{"n_layer": 12, "d_model": 256, "n_head": 4, "n_kv_head": 4, "head_dim": 64, "d_mlp": 1024, "vocab_size": 8192, "activation": "tanh_gelu", "norm": "layernorm", "norm_place": "pre", "norm_eps": 1e-06, "positions": "rope", "rope_base": 10000.0, "rope_fraction": 1.0, "qk_norm": false, "attn_scale": 0.125, "bias": "all", "tie_embeddings": true, "parallel_block": false, "extras": ["capped logits"], "init": "normal", "init_std_qkv": 0.0429, "init_std_o": 0.0, "init_std_up": 0.0429, "init_std_down": 0.0, "optimizer": "adam_variant", "lr": 0.00114, "beta1": 0.9, "weight_decay": 0.087, "lr_head": 0.00622, "grad_clip": 1.0, "warmup_steps": 388, "schedule": "wsd", "decay_fraction": 1.0, "decay_shape": "cos", "final_lr_fraction": 0.0, "batch_tokens": [32768, 65536], "seq_len": 512, "doc_mask": true, "train_tokens": 518500000, "steps": 11307, "dataset": "wikipedia_en"}
Each number is 500 + 50 x the weight over its row's rms, rounded and kept within 0 to 999. Layers, rows and columns count from 0. Numbers have three digits each. The size before them is the row's rms in percent of the matrix's.

# layer 9 MLP down (transposed), 1024x256, rms 0.0818, rows 776-882, columns 0-63
087:443502474510581491483458611471506504541445524486550526503555537611404383482586551537515438393414556508560493524602495398461515461445553456546487548482509539484432617523450476464354565478503532
103:462466465424455529510538436568524454577522435586433489541500448489566617411473443422469413502488484526555494471431462510494535520537603535458488476567473525533498508553515482479546507449527476
110:483483524491636596420483444535494580460469478475501551499478484508503528551555506562538577515552505492505422428395479501526476530516517579467490535463525511492483516461532541485485478505525486
096:612529488491495500584581432566522552452554520558530451479487545368539441514613528418439582580557478426484497480478522467464446480499576495428471427597553422476440564398472391488498555426532537
101:570528592448473518510480497459457515580479566361369573368523481494497439540481411433527399491534529503489538491534527481505464469507475473431503484525556429461546524518560552474497431548460499
089:463424518563496543589555475553546583484568493509566496563528434440486393450510537448479528469545487546496484489479572556445468533539557606595466528434529422581511414501456524467522490486538432
106:508424459507510544474471541517426520552497492578470471578465434468500443472428586512440500588466449438407487477524576370544467464593530474507480494488440536539339443439431476523533457545517527
092:471425543507506404517567483542451507522452580480474529583505477479450640538512508532497540480527492409610400523528493495530612392511480429497512524475548521575559411433526474544493516442496511
098:604506605510556459500478467505476420526477486361514490504495508560536516394598443480524488430502518524514529506460479456481492576418515532543607537491489406627517502586596539568543496499466526
100:604549467492575542447439496514548543515471446473503442469466497505508470492464580524498558497542469489564447521502454509432489396576546480469508450565493439565417526420601453553529422491564488
105:426465514600537465474527468479492476448461506475539524552506492412432483469483458482527506580452578409475462518560498505466513492572426475434522474466558498472479506536458461536525538553564536
102:478543440436502504544480429468523592475450499500489514495465544462492401502533473435462503545481606371503450569583511516506440434528474510585536454462447509572511616544407526543539458442468546
090:482465419449383471492417496480494556445491494507466497493503506486486587528511440510452585461542511532534527546432465508614624464464560472421463370503517445517483589352527531460455499570505606
089:519494394457463452458474585609525488508486478546603474598555538527515447503507498522487462616559521439469428490461483431469500438397464495493547540471595609465498520438601467500535521453467612
102:545481484613535508455384500491582469492483550491479531444504445546549543557493612563542520507505478497476467482495448521497388468503535432392549424506477425480544544548621578515477499472493467
096:498458551503550458462498556498498459553581556456471456566414476413547482483456518503515498478442573523440573488505561607543490476457472455494456528502488453522537450606451518529459583549441495
101:541407482451482473559566484493493549513553586596551494438449463515438432438462521475555601510499541428521545500481512618519408455514510445470508452517433453493427536560517432466505519455533434
096:474527565484572484541463579498504479473585476533515584548512561507527459489410461468474506514438522525560523488653489523506430469576446480590553499471417417551472612513407552477548481497530428
087:397523507412526518590472460516441603510487436513581539449478534527457442570522508390481528495491435512575427580541540593496503503447520505594413516443563501500424515422485472441510521489497444
098:513478577511554371498449464478517502440604565525469495527494496483481430476471533426465476471413518522484463525531602552408482473551541503505525518428514488520425550463546498359472536453531572
093:551501522452548543471431519505511597552517436457486490576465463503466566434517413469537527452504527541460486577499526573534535545597429463532470550535484527554500523575531505481494430553464495
096:508503567561529448456488491460536481407537484496507465536468452488480498466442472555598457577481458438474504490618561115510434516511566454481415485469533455471503512529480578505466459514528516
101:533427568468397445466512412530420443531435486554437498499485454496524458469504551503594518574486472450463426445472557518511547493460489506505538512507594524489505460481529498536504533555510458
095:543547541517593484499504529535498495483501549457551511521455520498511556494580577546456466439500521514438418525444448554526426606546513538492564418482547568508645508558601439477484428482537562
100:531572472557550557493506480487512507450431495481420423447518480514485478500482492557562534498430488458505588479510477486574489477531537451540512612530373491440391482545455464569464509491442476
086:465499530496561522464533468492479496454484513527586597465473501463416637535572447577576510505416575622514516547496568497448480599468528568447525481539461517377461478513530529503444558502471454
097:444424514445481524483510516452524462477546549626506628567532516521573467492476565484526498498513494513528509607496557547472405418517556387478480389515534530472425521508480510527552560529495503
098:472489451512492444523547483449446462478518450501572490570417450461448504557526531473510471517504540512480413576567495582514466473609534521525548420483445521427498497466571489557508526428500517
098:469549435518555545492460545493557456461581567403536490474572512516507476523480483494520448477478520473567453485565575501530457577453471544576496533421489464480400438511502452484465458507578595
103:504448475417527404494518505488513431512587465629577557452544571529517502486479511522560543476538555533454482524514519552526469523520444410602517509546497596534408558453463571426443467371479493
094:447455455468510500434501409533502509536516497491421486451497620489430477551497483581548509444565553528431469462398550550512412489539612481474483533488585477477458479488525411491542424527458543
094:519470443480489575563399454539439571529467573458398510457512459474516520589539547489536466477496400519497466356551472472512420477428554535518463580591349549597563517553530517396537534478560501
097:425480499520485460490487494443380530510477474406471450484403499532427515469509502512551460569566519568484478505553417503413541509544486457525596554519494467523423490489495553488538477419529513
112:533489553464469491573485501545509552498539479547472509421485389528552422484416455527459596492510542491525366564534537494408486491462454421479551516488503391471524517512510488504464521534543532
103:524410491420443533493521469559551518472491498542440565530547420432476533514465475516500460528570493520475437589539458433456500501564512453442455523461500425580575552426505493501487510547507475
096:537515492495533567499587519592498598452464524379487593459508459545616563527501484406485469514535465555519475540516430511532514577495523462448483462503457414578581548431533526560502509517501406
081:491452487454378509561363508533504437520562456579524522563504555410427474529491513441430444564500520473470553534529610413480525481502425544456542456486468509535519445680524567474495454549494536
100:570501521428392520506462564488395438461436469522484569451465567548530413493434491490494552523515465507525423527519529533553457518546418543403535627458451463372456500509348512569532603502509567
102:475473514483553492441462523491464484544507409597504558517512549563458438534413489383593526467581479422448525439519609463405576481531402551551450413551553533485481524526448533462535538508463541
123:466458474521504436574464425411459494512510543469480610527418494400536606590508533549488439598606508492515484561516522568557599484525507521514442507550571579584501497558505388491550513446506415
100:485525459517529489446404410550564467501581553488572474431524481499577446554506501500446458469600502394542538442446528554549402578452438506506501389470607485590465582575535475469370469505543478
104:556536464420616505474483475553448450579441521452483530442573515542559524499532522447573516465545512459531539571516446493513491513548536480484491515416528617602494502535480514519433469551440524
095:584437539460585549426520547483575490486468424588477449472440439530508520482558514569508553427451532509499553439441591565546529464529561490510575478554580482535580482545438491488466506390535568
111:494447506436483506548377425503460463572473405489488547476558523486463541509567471447405556386558461550521476526484521418507494446550482415401465574466496514534503436545451505516553496450526575
099:464483524464420548371529521529543500476496496537444477504443396493380482522472515517495503503574476446396482522492429364467521451524522519475386447636481440511510495534502533480571481508494470
162:518466490537513584477554591558535570463460474469563399417474484543419429497495462511470509453581570500551503501453466564504595478439562448523397522531497467555525451417489530553516491468566458
096:574503506514536582515498389412615535584532517534497498546460540473481435478576480504570478631450541522504483454469500485460535490496528485422547520436441588498547465598511533456450433509559561
099:426479548503560579502476569577524585466409481448537452545423561481592482555475519462563508478496434574497424515520539486397532561527500423450467610470410418563466516434541516555477423545432521
084:460455478475377431496419544572444466510470494516637511599625554457433550496524479493545461576506548497396402473492499507495529490461617428460470521523420435491415528482487564467511512539518491
108:502510453520546514463449561448485548490421484457474485576604509419394552481573592523436518448404415456583521512503403464556632438545475559513518526569431491546549582516559485568574506525548483
098:473490487451486490475539440466459471490441505543476439426446531469460595554563450566547449548423512508478433527552556454560483473528412432493550574518459536510528588517482495474463476424536511
097:467490541506487522448457504492489446561549395568571558563481458482536641470441552568647467521577465541482497539443493500418465513508508540452494551451444564448462482448526473592494524492381461
102:454533506508515421472482607500461516444465535530589567534520549452419532496536552511479500457569512508404506466508589510552463446466379570473644536514458550580499463504403424505413457478400539
093:553477447480499521515571492487412471487474581485477439600537482535552405555432573557557489487533621415558464428553561563458416455584471533445480414473558583469427626477523444502423536477506466
131:432457425510537530472521518538509505472590537541501536453571532570435395443494417415406509494510580584451492531486493548465510524445460475550453516514438504507526523540431558531557455509556575
099:540563473497497546487508492530473534457492603489444461414462556573498458454468485512467523536542535511459454458506436436396510565539516470490519458445480539513450466506488500499549491445551549
104:435539511480470497476493474485444495513540425561553496503419479446407590443526430571479524494501446531525569382588517491434468487470539551476564547495415477566507565450427554486571484466362450
101:534506442543466541493575418505602546448549519555564563539535467492461508411390510480464653367493476593464461521490444591477542534508483543457469534526454451554495528517491566433457449469536560
104:523467496480472474401460575537576442510501453501541429445450498489597501384556449477477514520572445478544454493470503521492472532499541502519498540512484454443622547577451539521515503531530604
084:548483473439442543473451415524519562480539480591464488504512446409538521427469433498557534458518477518391472527470456482544501602526551537471516519486432549528514482470541420471502491572509592
097:451577384531545528524516425562543554614451462517547549472533430518463477560511520534494458503464502442483426502559536465491541469495569462516510537510495577513460511455461550547482529435574540
096:459466477557485503466424497444532468542453435517457464506537489426487535567541533558587480553441510458486462563544563505484405510454537449504514481502552499405474490524503516418500503522406588
125:499540491491514514598582522506586485497566435542568464366530472501521534517465513445506412503513488450389504525565539509564478409586461571353505535498477531465464498522455585452529472423498546
104:552488577535524564578560530462499545438608527502512463549533493529441513522578431410457475515493493492475467453582580479416462485432460507503545474472440403507420449489540601527444504420460456
104:509531440507548365471516453519482475540479545525541533383470493503501493440464592568517385524550513406491500457506531399559484416554451470495483493480476507460527480485537427584491490560604545
110:524627505574586555533431527453485524475484535507480516512501606447424481479530586447506516515410526529462436433545443457522482422471492507487551510364460467502477481605448528485536458502552494
110:525496481468525425522618505513599437516483450467544531574529519612474470512519546438514415597507489469525467501440572516557469518441532495488537525478511457509526516506513519482532498532513526
095:496441565469559533441467512514555564479446525447421567517498567590512544510433583536522494458486480544526435562539502557561444474560398496547473461494540536513522495508484485477447489465468446
095:488510485457509553503416566447646422414525442498473504472568454507561509512477473483499523529486505432514401483468512554516475465528458520568555547488469642424532537475573543530464450466531476
099:523471499442490472503535432476555563506545510447506542574460435561513527429472463481463438493563492463476412562546441543457601465494549507546457545549446388531533519454519512435411639417513460
096:529526447500505534453486499426520524473577512416507511554495456483465422615575462500587499517452420539541488507511508456468542468579514458457449511441490475533536381400512543580612408570478400
095:469529519516511471566407525479512501450431453485487443496486559519543522506514531511508532600639524491513371451567485503474428455565483556513467431523500517408498490443391540544474489528446407
101:498487415462492492490422512558520553433412538508450425468529449441492523469546438532497541510510593419490531491553488559455557484489581466474498525577546433532492460481558484490495528481497580
118:497464414416596475465513518473490501453490579453418477591552523466430506510493444431497480609544510422536500568519460602436430548518556552525507495562524528572524447484568491512535545469450484
104:499512509496513496501541435512496535431471529488518456544457535504581503473547421540576486492584499513517507437538499406558501465503477580577462418412425579523448537456506502517530434566448521
097:501515457467486485474504531447508472538553521549584600536452373497566543547436581397548545329456412473477574500469520486421466563365507500446510477514547547565501503595536429466457506572505481
089:554564511461475547566417454532528496544527460503404449516590480323485486553543494395471488441483500590487521522470549535484408489488554541517556498575552520575588534575476465458578488528494480
112:436458519458511479476485515472498541498532660355550541469504527502517564463579502499458472498529585527528497539568554574488453564488465467593428524493580472533546523466488531456536508346471449
106:612457476449477489542588515528512441499566557478479525486507471510474461505585539563462426508407447453578426439523453529525527329566499520368511566504415595422494496458618554512492443520521494
090:524487467532610546532469551410544500445411559513525593501564518448499487571622528429536484447498484557552522539471533605486528486514430448459472567577550509517491451437440575512488525451580505
099:548428508584514611451477620489485531478502506392475470441501463546488487456529548485438562479548553492555411533534513549500472458494573481473494432482451432578527482454443420503501409447557508
099:583475490505508469512504468532471453475527413497446445491536489495542520550475528501464461528417448451519479465567532449482494449533578517397482564508469529445444466527478580423446530518497626
105:532508516561526527453457558525454496520470483476502554469539478528598560445514468492507406551498478520573477489539522567544459535442510415484455621519486487403594438479508526496487471544480390
102:543589452437461513451445498475507455464441362463439495582470494550487453390579501533526498469501519554458479625489472512524495540635542484487520449521525489468486551471539469460445422434518506
104:486512582565489498459499475463454386558528508525477388404406622516504577398461533510517459508452502433451541568552600449511424519446477484469426531539417406459551519491468538531566502463493453
099:493531448513519496566555550539435517401551456503472545413498534521427539473515513575519550511473503379550490467541499468521483562471470487412543452459566429444579575471566541431495501466453516
091:539498408457545533459495495450450591474457546544338485497529518459490520506446528519464469514428517434474513498453543459505502548546523492460523461439496475425561484503469471626573461474575481
102:444507491519468458448535516561506471508502463526515428516468438462485486551589411496506431495492550497517434602495508540418552450424610522535470474406515511476562415420438502494539454514479604
097:478432454490572475503495515560428473517490479521401520503443481465490399507521513519524466580539506410487491466478491476554549476511494456516569551538474584528532489575477447504553395504521527
094:431564479422520530510560506452467496431513550505487489459406487518436443492482520458377464464519514508485545572521507515508494474498473504521482540500523539500521509488481463475425505573531521
104:515432479562469546490538473564464550435488476540538503523529406595485540571421499573545475530561476418466516488546510449468507486562514376485526516525550557513446521482536547515504574523445471
099:590634451473428396544502614541548545545560456503540541510479494496479552497567459430568508393516458611523539562519576484505530592444474452454508490492512523485610463465563518547528507499489473
107:453462492493488524420442462483524473483605548459516476458575541449470439471485441470533447395498483537506433593498504535479449558470429475556402476593465484504551458545498555469505479423490515
088:466488495495487462518424474432521555465550481468482534464560647455486530411538417459563524480463509428546481454452518502536421481518428556573545467567536475432501534449456554486454475537396518
101:479477467484422443485622515503451488443456521418432569510604440488432431535574621498498522512465444517552429428489538523507506482354536443443539399514461563517554462475474518515548488467516413
098:510522462503503444459542541537588489492584490515481545471438546435476546559513497600479551451521641536485493495411526505534495431539559479454465450524501554473538605518511574575537548497458440
098:470566441450529487449547520505377607477558549451529539549512494527453563503509552522546399502511454517424523528446441477471499534474444509447441503392605560478495517450453538518608460458446375
104:527539501518541449426507617506484468478529382525562451450590522435454445498523466445532451526530454509513493504499522599366485534502429542590427462451461435544413438498608502520566498565486471
104:461507513477440359499546527522474421539461551480427441530503505415315444505479479501510535635512468519583519563417487510563488426541508528551531486516457579451562408497478528422475467543474506
105:471524490518580591568530505500579408476456479485496446457460436516525539530574424515427550519462454525450479424584526436463538486509511554525505537550562487532409419544606535505540394512518500
105:364484556522556488455385458520541562586552509479467495533535551564481504541487457442498530465531552548597484467469516485453528548497578520464449584458558532581552472575439536537497482559578451
102:519563555495505537494567536513477497416521546531481531523532502568587462539488509487469554550453530492434485684610434463442482513562532464440532461502371578476433511529462482442601468540455477
112:445454544494427430489557490471497477458522443581467531474394429550459506436457527587555448502492544453519544475519520509486394505461533381558518543523496497533515571598508545463544492494510480
094:594629521512534546535581573524420479437558547448535579451497541515503461504484502453426443518443525583567464553464482507591586520399468450535455519517584450475507540544490499500523491427475518
086:458518414549471576462487486515464509519591462612530462430533485434591485465494535483546468499529506544501519464424550573508523494482545453602478481574440513547614487504487535451521562400525480
093:485500502479501468349463416444481473447465440476588481582461511484504590539500430462546522444452508473524500508471512407496502506457472524495571419547489510592474490575519484564478565532532504
098:522530550486461429429569493435357385517555536486550547477530551377540545488501507477560503491513535452412496483513577622518486545406491452415559659517456539497538420520528576545545465499520485
# layer 9 MLP up, 1024x256, rms 0.0853, rows 777-883, columns 0-63
101:461534496490473424523490572454507510480427464462420541497513483493449453592504571515506514495522488440582496537491557546540469510473395567477575452469395556609542522465431578474481551539625588
104:596546404525459510451488523537549497441530532418477519421478404385561602510421619524460556627502463527483537467503504507535638583517521543508517487560503607473456487513498405513527444499429490
094:462532546438445462554431630522540387508469504376506541524537446579501486506444491587509425535503477455470481547498620540462498499473406562507478463433449505461572491557473570546481482494436430
107:503507487629499504561479501569469468488421486467403497495469604535578481486545620512394484476509558447542485441537451501493495573391481525555597444495597520515412605536471479534509527541588626
094:617559551457479556510512547568506477604457478450471545464506534529507604460499510577605501440526512501457646415483513543493474484502608534421418546502469493465551552528560529562511490481500498
108:509466445478465453515453510556539467472534425585472518471495452435571552491642493505524491508578523442525523587519629442497539623529513507529610522440490439394461439451560570517543546491486435
096:443435454470474599503497485443531502556470471485574489572490477484475484411507531502503548526513489483473469546463414503489522629564473520556500479477545481460484552507462539507548468524484464
102:510546505491520547526487559520489593486426492487460551501529497493515490582551524514542487578532498447499591530439465513459566463591492514493451473483552548503416460378510485481440524542489469
097:465518458519495449574443484488475527496472494503455512411452505484491461552575434572465511546538520528473557653546459534516548504495454559546520541513471539442496537511458476439421430571398483
104:454593592578516508572519506501512442526519521534449464485570483449476440550516507509478443571538578421501465549455446522588571483557448488586531511457504546432504523517540506485454483525497511
093:505465469541438523501524494553429467527544491564522422465502469525544471524434587540498508539494522556503598571443566502551512556511396483444469446409483604482527549508586358428385506473470523
096:520577517568454511419494489534483502500512585469527544515496485464503516494491554469486539517522493500502540442512501484481499532441379523461404499435485558448520508578537548463544607494576452
091:531493506582479581520503460535543576458543491464441466517542458481479505462565544606504445477427562502503666571461444577539488576460470450531489461540487479503477538548452484546434494488501513
103:564438442511426617474487497562556464423462384579517466440599576500490439564522550420478571510548436511543468492491454589518536460451396499453488381508479499524458407480492538505528500487522572
099:505547463500417528556431298529593544482464453535603479468506468516423413536591469611517466522551473393460537451501450525473512454459425609582488443468501596513456463460540529468541478466473518
101:603557489454547477560480539484534430441508508511534508383480547455517505486493498531336450502518537485581474464439507527552468557454457467513538484466477489399577528470420486456478460526531458
101:556513519523530427575498468450533517458493406497548511552420480459573467531464485574543475565443582570469466470509540514499544466465527473515451562574513587483513422491459494476464548545519546
098:585450405522435515407565442511512498478488543477513529451448531426478558607438635501500456577470487411510563473490394502428455612516469512564481487465510445488378486522402489592515536481420489
101:476400512480516519460620442502621523453457481487510444502553515504573540534527541547472485473531417590479461519432526500557535426490470433520544421490545492474539541618536573589497537462549491
100:509542487508543446413531499449495359461395421565484450530452556478454494526482445523499459593417426554545549508423519545427506529407522517489507531470522455451418533519446477553555498513457480
097:554420538459502495557592497583511453575486471429540596515472560523504522550551528513517471472451520589504504552500455446511535434518528449467475403524489507520491410529492409483520513456421420
104:531503458478503544493538505514521473526457543491571444496483562442542471544513519471480509515562494560483462466565528545459496517466448442557448449453492490524455469515462541400493451534370558
096:474450487568402473508458500555578479449508516477436509519445483452569632441475603475433477484516618538577510460450493518547500500556505575500462405548470491533545505513470482493441589496498525
093:503466579514528492501525616487502536457407536487561542515491489559528484471470467507503451539572479497502459523423549535486490456525494522518451431470520514557608472453505494437489515479498463
085:584523447431436542576492484485534468501521478529541464508502530503505445532507553492444439459486514404520521510438487533560550473502451553620559518562516519541493597495497442541523537486524551
103:441655440482507424558453502416505517462586488498471482501497545495565563589420604451503569412421492503556565492465552568580456505438471496499498458518441551508446496486445493511514529526517495
095:526439584494489450556499502500521574489542439517510518487571498530557526512520479524427605526503599516473517477390457609475473529467398539563447507535452515465507501523415484595541586488499510
099:519431614514463540483480506480534506505516481451465386469513516367458497515526526525444431568477470510507530574586540520453555475511429435484521522466501512490560493434427552473569580518525523
098:537525485475532444557558491473482504480527519519438514466537519496486507489484534511483479467468522520491436602435496624555437604477513494487466514467512545448609489535466543475554489531443449
089:450605543575496470557393492500482597459602435449560544449529432583525512458508580469501537522474608493460544514400520452552525575447453531576521447430423592462518554500520510522539503476444495
091:527367552436467500447556450628581419530445461512476458452471506518535518615536516451445575522459618524458452541456550490520573523502494439501491445512553514458512432428459493555522506502420474
102:511471400536532436536514561518600470478437487568511486470463430461469507457447477550389572437493458482570522436343464533562530491550451571496512426454498560491444555548601510466467475488477501
107:539550535435501472572464439548503439520480413531434540449588583464575464536588551499487459556490454510503403494473603506554510427478482438586488516418451499466535546526542426528508418521535529
100:536419530439471473559528510519520530429516445525497485511526498607478422522625555595482563503462472516510518501496402436521488551545390506486495449363480505507513519541534487465488546499388511
097:525488477490495492431514515471478444493520477662524474497500497433408452450525528583538542526423536557546538526425566596336502496443468493555558512551545450431510536553381457490581410498442494
091:536439508463587590561576475483541523470509457562461467422487447561544510477506554541536532503537505518508581498501508531459455458409538365565413435458579598505503532470495547456512474545435474
100:522538520539433498513543605576512509450439510445489504546511561466488574480545499447482396577423496518476566485412442487533593528470496501564551551495450507522492412434584374539509416532542499
103:463446580489456488516521462542534418456443514569437518442410474452551486465512519593505460549456539504582527565482405507518539538412544379423479559407498530442506503528537523536516499500617432
101:440501453547467460544539438474526519507518509502470515454533435422510478530535496532517458535400557578564503564529446559520566534500470503510460576512462545536567530517386421550581517499505477
098:418548467509475501512538515393479638452445530528546583473549568416535460578418525487486541476530512432565414525548540526455554536507519560520428408526597467469505454497474511501485456526459601
108:589532542611407556537517426548491590450502496490532536414492469497499509535583492478461547659468510470597503510549446475471521550557481485570447474414489526511502477563495553493497407499507516
094:468537514498464489510501568505550428532435469424463536519542522396469549453445526410625584463595535562414504535530554542536507547526490447547415496566516504495450414491508535487492468471440504
107:508502615528492546459555593555527542461403490547485554417521520447528431485486569508537554507514549527460483489445583579462446536515468521576461448525451520501501541557539469454468506539500493
103:558476464494534484532547438466543480452530500593550464437503510436532554493627367508441580576490497439551592479466470499534544539566466510513504466481453556449458505493515437500461526497449582
110:568519501534516484480586567545517576478392502492570410446492539506488493562529531546488500551588507468630515499419430542548527519470418478522413437477513596533528600447437474536531476501527454
105:588486426529514480612519442530585599507492497474492493380538441517623487487484534481397568562566570441535592471415403479575479531514472504518629534517580556460467459468539549628502374550562462
095:495491460547479466518422468459524408457574544451504432492521552493536450525444463472500485399581484549549586593506550487497550472350514444558483395510544528543541458573476527450517494523521496
088:558603522575524515508494554479528480435558510532439462497542347504541368481516478561537429505435484548546514522534521503472553633496450450481466523458577504470498516511534492454527428603592563
112:520487587562483555597499435473466515508454448528490414498555398489493485527610419518372553496466486522535641606482458552500510474455502545533510518487531584480485522365592451539442523462452498
098:457501521500551487491446696439463578569502508446524459549527460452485514530485603537473446509535560503477546503471438509483625484507490433565384434449518521527510483472524474499581528535593526
100:497585584565491556417633526441490482506484518476497431500525494400456500599538535475530498516398423489556437497597555536575539517477471470503540532456514566503469555538441487448447493485534500
102:501533494509485396488504448549576430480493536494459464443440431435581529479474499512458492462545494473470518475422518476468546510477475586513526488581483436503499476482550463505574519509505434
094:550463553509486492466425515450599625623387405493479565509404545511517519498407546511470481407510598483452553549481397501485450590465492407570500461404538562474512429481495465540559399498475472
108:506507462542551426561554597454504539521443454447549605527481534457490538514553521377436544463403511598510500630362442525529437591499413545508560472505483446520552496499518569438530505483414455
098:455562544470488531531556456558568446533506508475543579513510466474565599461486514585510485506445435430563595460500522448503455437513470522496604469466519531466572468502489523492516540579503460
104:470494423489561459516501528504521447408541458521507495542461491459438553479479530465543485449524607521579483563594526522550615458554505551508455511526614557412512432582417513535610487523552521
096:506480383545513432529529513556525517467453452458564569522426468460544551546430560496443497487484532577556486510481485572353635487540463410554523417505551543475585523489452487534511499503453469
106:513466541568533570481622607445425529517484550514562579534564501521400449631467547513490573447455445520442511381457435459455601507507457443467488490520489482504449431489466567465545543592490476
096:470562481517477582520580573493551549393437605466542481478434535568538596520265528558502533498482519518413475497620437549480469565495543474492487556452461528536409511496552460490524545481453487
100:486511497465484500493527458471358480441590580498436531443405545499459561501575522515463559446490530557504628503382378453586489498496495497430546535412423546495598547566555509499463542531517428
102:483484502476524523428552521476455483524477429497500540559466558501548566511414597501528543568498534504513467568489428564461413542451494443513478502387475444472444608531484425402560503530482497
114:517556446543439527500471510582477556577486458453453530535548556484490576484539613521437496472541494537502535552450558460546579582454550466489552503537583485454427490466475505484530509535536469
105:559483412480438454535448482507495439542475576592566499573475472458542511465561624566435528555454478511425528593470484500516530422494539527512580510501587436407532529485416516487515506572510495
101:492556551578473444592478580511542460540456402528504453478400561483535509550591498494372514490476458540604447507458531453420493525493506464484465489491529445433550495493432545507380421577516466
109:498463499448462461550516537508579513542440433507488530397417474468555493426468437477493457508508449455581538510543497484467454503476444489556568577534438521374475492471416580542543488509488590
111:563484459521487633466507521505519523456487499492424432531542472456498529496550513536385481504424527494481582620346519503492521536512490480432595536431470560445565507431537436481525484573535451
096:532591439484414460532478505513492465531492466443501500491529471449520483468493500465484539410484552486533468467511506507446455627454494517546594483459563458553507383475531589495465477537538452
097:522534458437442498440518396418534585546584525518543453510446510499498434515427440519485501565493495598440485466508515519471500498457431466537556505511547480456417570448532469438472488478417548
097:531486444489513507545441556528536426459502487457534487487502529491503542577416520474478545517442528550510502541530503508508547471515472557453472501487610627369447464571528541515580422490580420
100:456518604638560561446533524496491503516480452505392498399516548530561559484406529502605446510476478485500539546485584546504573500497443519494541446533464576478447573460460452483437553499583501
103:535462497483512501467468579505434469510459517514508475427499518525521488452436520471478551531431468516428527548502538498465526509512525451559416525485464512476448493511528595476520492533446593
101:499523606530508542512521441485515482488478446498479502548508563560526478539510591533512456468463498595465566561444462549487406500482393572505421517478514573497476563485463497508463491502472444
110:476515481465549458485544553511502593519499423556451456514475470443523557481519571514583608488465590465497582530489531594543528467475579485528455435469448544599436526529518523524528473528465457
099:524454442439523565454476518532471404476460492569414463474513503489488541483519637477508511488433596594417625576475559583426546601514469531481455487447557501535533408425471477433530568534526520
100:485513440481516490590551568501495462493476536508444558461559561480525537553553481439497519418562476505464463528463466550547545345418412461451478447512511546598575453528498494495526544562358438
091:467416533543458465447557488442544518623422567510537553443394429523522479554494514658530467537536466459530587532522468523540559536511462449442497389519432477426429479467491501509497511507383518
100:521484564548568535488513441489536500541444415541451495536470437490482553452498520501528534591429453508550552496426497413524577512534478556476582492456499538536467517474477502441483478620435474
112:481505471592457526571505537565527479571482497543526400531566435478451496608516536556500504481447436545423506505438535513611557584394514458607443588493539508513414578484447467347516418540529419
098:571513524431440504465442515605542472418550435469446350467491544561481513507475528580520523457533534491451555548587467498505461530538525544541516348464494566484570567545464457428501495481449539
094:538508506420441472508534448492628611570555510468487517517457533494567549506441439491500556559534532504482475432585526517530554469447446527538556509493508577495460447451523567471579527469465446
094:526489568522497542566580489474521546479522533508540458555417623452529419480543456521594457546518489581554516468543426487490425578473403520491485488486544565461530479434502495613536545500468347
111:492513418491557562505575517497519524535487497555484442513527617413495453502487565550474556487457504415476584522494494549498541461495458573518473549508525467453466461551454543511522504532533468
099:477483501538549432443543492538487503462490545476489457376536521492501568628438459466452484539588466399538480447505503528455549538456480581504518518515415450489515494482539609469624477491440526
101:404496596552460477570504573559574460461460435489625551516513465525486502513576606459471553526391588512540583461513448462513485509505521436568546457521625457487436433527435571515579391452499460
101:621560470554493504462602487512562477480444446556507535504397492467443476532455499520441473543503459548521432512471480524472487523486523524511481541341520599533483490516457474563508557485478394
094:504576494534438409469527484510470535581492461459570510496487496507483550563469552529509493427575538537516559498499571559549511548584546575539554456549445485423476499448504537395494486491458430
102:485566504488463486481583544412445552503442558470462452623525436496408531581537578545537469572515476510394467533539371486544570595547481464530487550425510506507498483528445576483507478529489537
098:518509558520473494395523542434517512592566539390396452510464520500474473537528418423480452501492465541447495510449379598452425498472462541486430421512470430435467507549454465462420598544504537
094:473516510470531507462477578512535611544448484411394584507603497485495632544467541601553511526503565476499486479513503557521536592502556504574416389378470473454544429508485544590421535465430490
108:456581501502406512558549522438577428528502522436419460457509416528550456524508497433509469595518472561461544444411465499472511504546452527524456515402550485442489419480520516483594365524484531
102:512452589507492549452490443468524535395453484585540406433461507480536450501447542568498515526541497421460528363469468503473567481524455567526498520535442538497469548532557438459493365507493446
094:573464570547462583568553537528503500513484504514430401532501483524573500570513520561488526504537478513453612536494531540498433453550491442515458519431542582479523501345506522498562498599483513
091:569464491575450434502530462595513523542483516571475520504445397546411531498566488520438467499481509563478489598560469531468538503538484458411453446487406496465476469517503455460480426528550482
105:485566566470446499474496570531481457466460466531487443460456494463598458501520423535527455471535527487544472600498564506497567508467562486530514424459450538416481491535452496484356450532502517
104:510605605517495526466464555473529490498568523497463449530521494519486497467455538557432421507448442505479504521489517484535496426474421484547525492409502522507428428487526391613486390516491511
100:545589513517507509460444461545485493447415448466539569555489471366495414484542585542550554489466518539545504556453572490616509477526444425510485551439479538459452542595461470484462476499575446
103:490490519564548434438452572510534529579464445444525485518551560488474541549467535454467476487435509492563416508489505557482664549475500475517421483442540577467580424523442497496492484545575497
103:509459643484560465584502503543518549494498452557542440412444540543482541507478460467544602468510443569521431541439547501465497516453524364465470584490529503540446501518399497481566482550506489
112:528528525571486481487540511436543560441466447489434492496503587608554467576524475491468520544519481505511447490534490520490527488481427527509490483490492459562508550549450475569528454589549451
100:583475537511396490479532476510537457473533443509471526487536437483511439504567485488448495496387436470496581525568406475475506486450402590484586501576454516460485555531452420542474543489426462
107:443472520501493415447475521402628565537571462560497606505485441448521588457500483433410561414552433445495566512487517544569594542444550519489545458398533489534476520504504555587452499536494541
106:572553506478420495461533511490597405622484477466399578434513489440462456593542481550524541547509536543565540603527522498506560567511442521495569489602559468531459453477571470538572481531501463
101:534530531474451583527455509555527528468478468527462426480465496579440476520462509608539514470509503458504562480471402475516482495515476564538557537515406555447422545459496561480396419499525449
089:468444526572474446464506497449480473470486443469365514452473562519454568572487541496427495480506560507462575594468568540553578571501508492472602431591599490519519532508480493505568567436523488
098:467517568421514575478499471554497526550543554416517534507444509416544369487529503490522464420587499519552548480486553501418511601537540552606592464442489561513477469534447538417490463511494487
104:485576538637467492455520491509434448476451443527457511403498407463400575480561571426488573449499506602476449438512524495457508456451512532517458418478450431516521511482475538533551432490571379
104:499510574493473558579507557481531518417425535548554586396529462492553453473479456477486464469594461553562525570545570505466502516558463536571510523308473487378608530539513561503507451502467388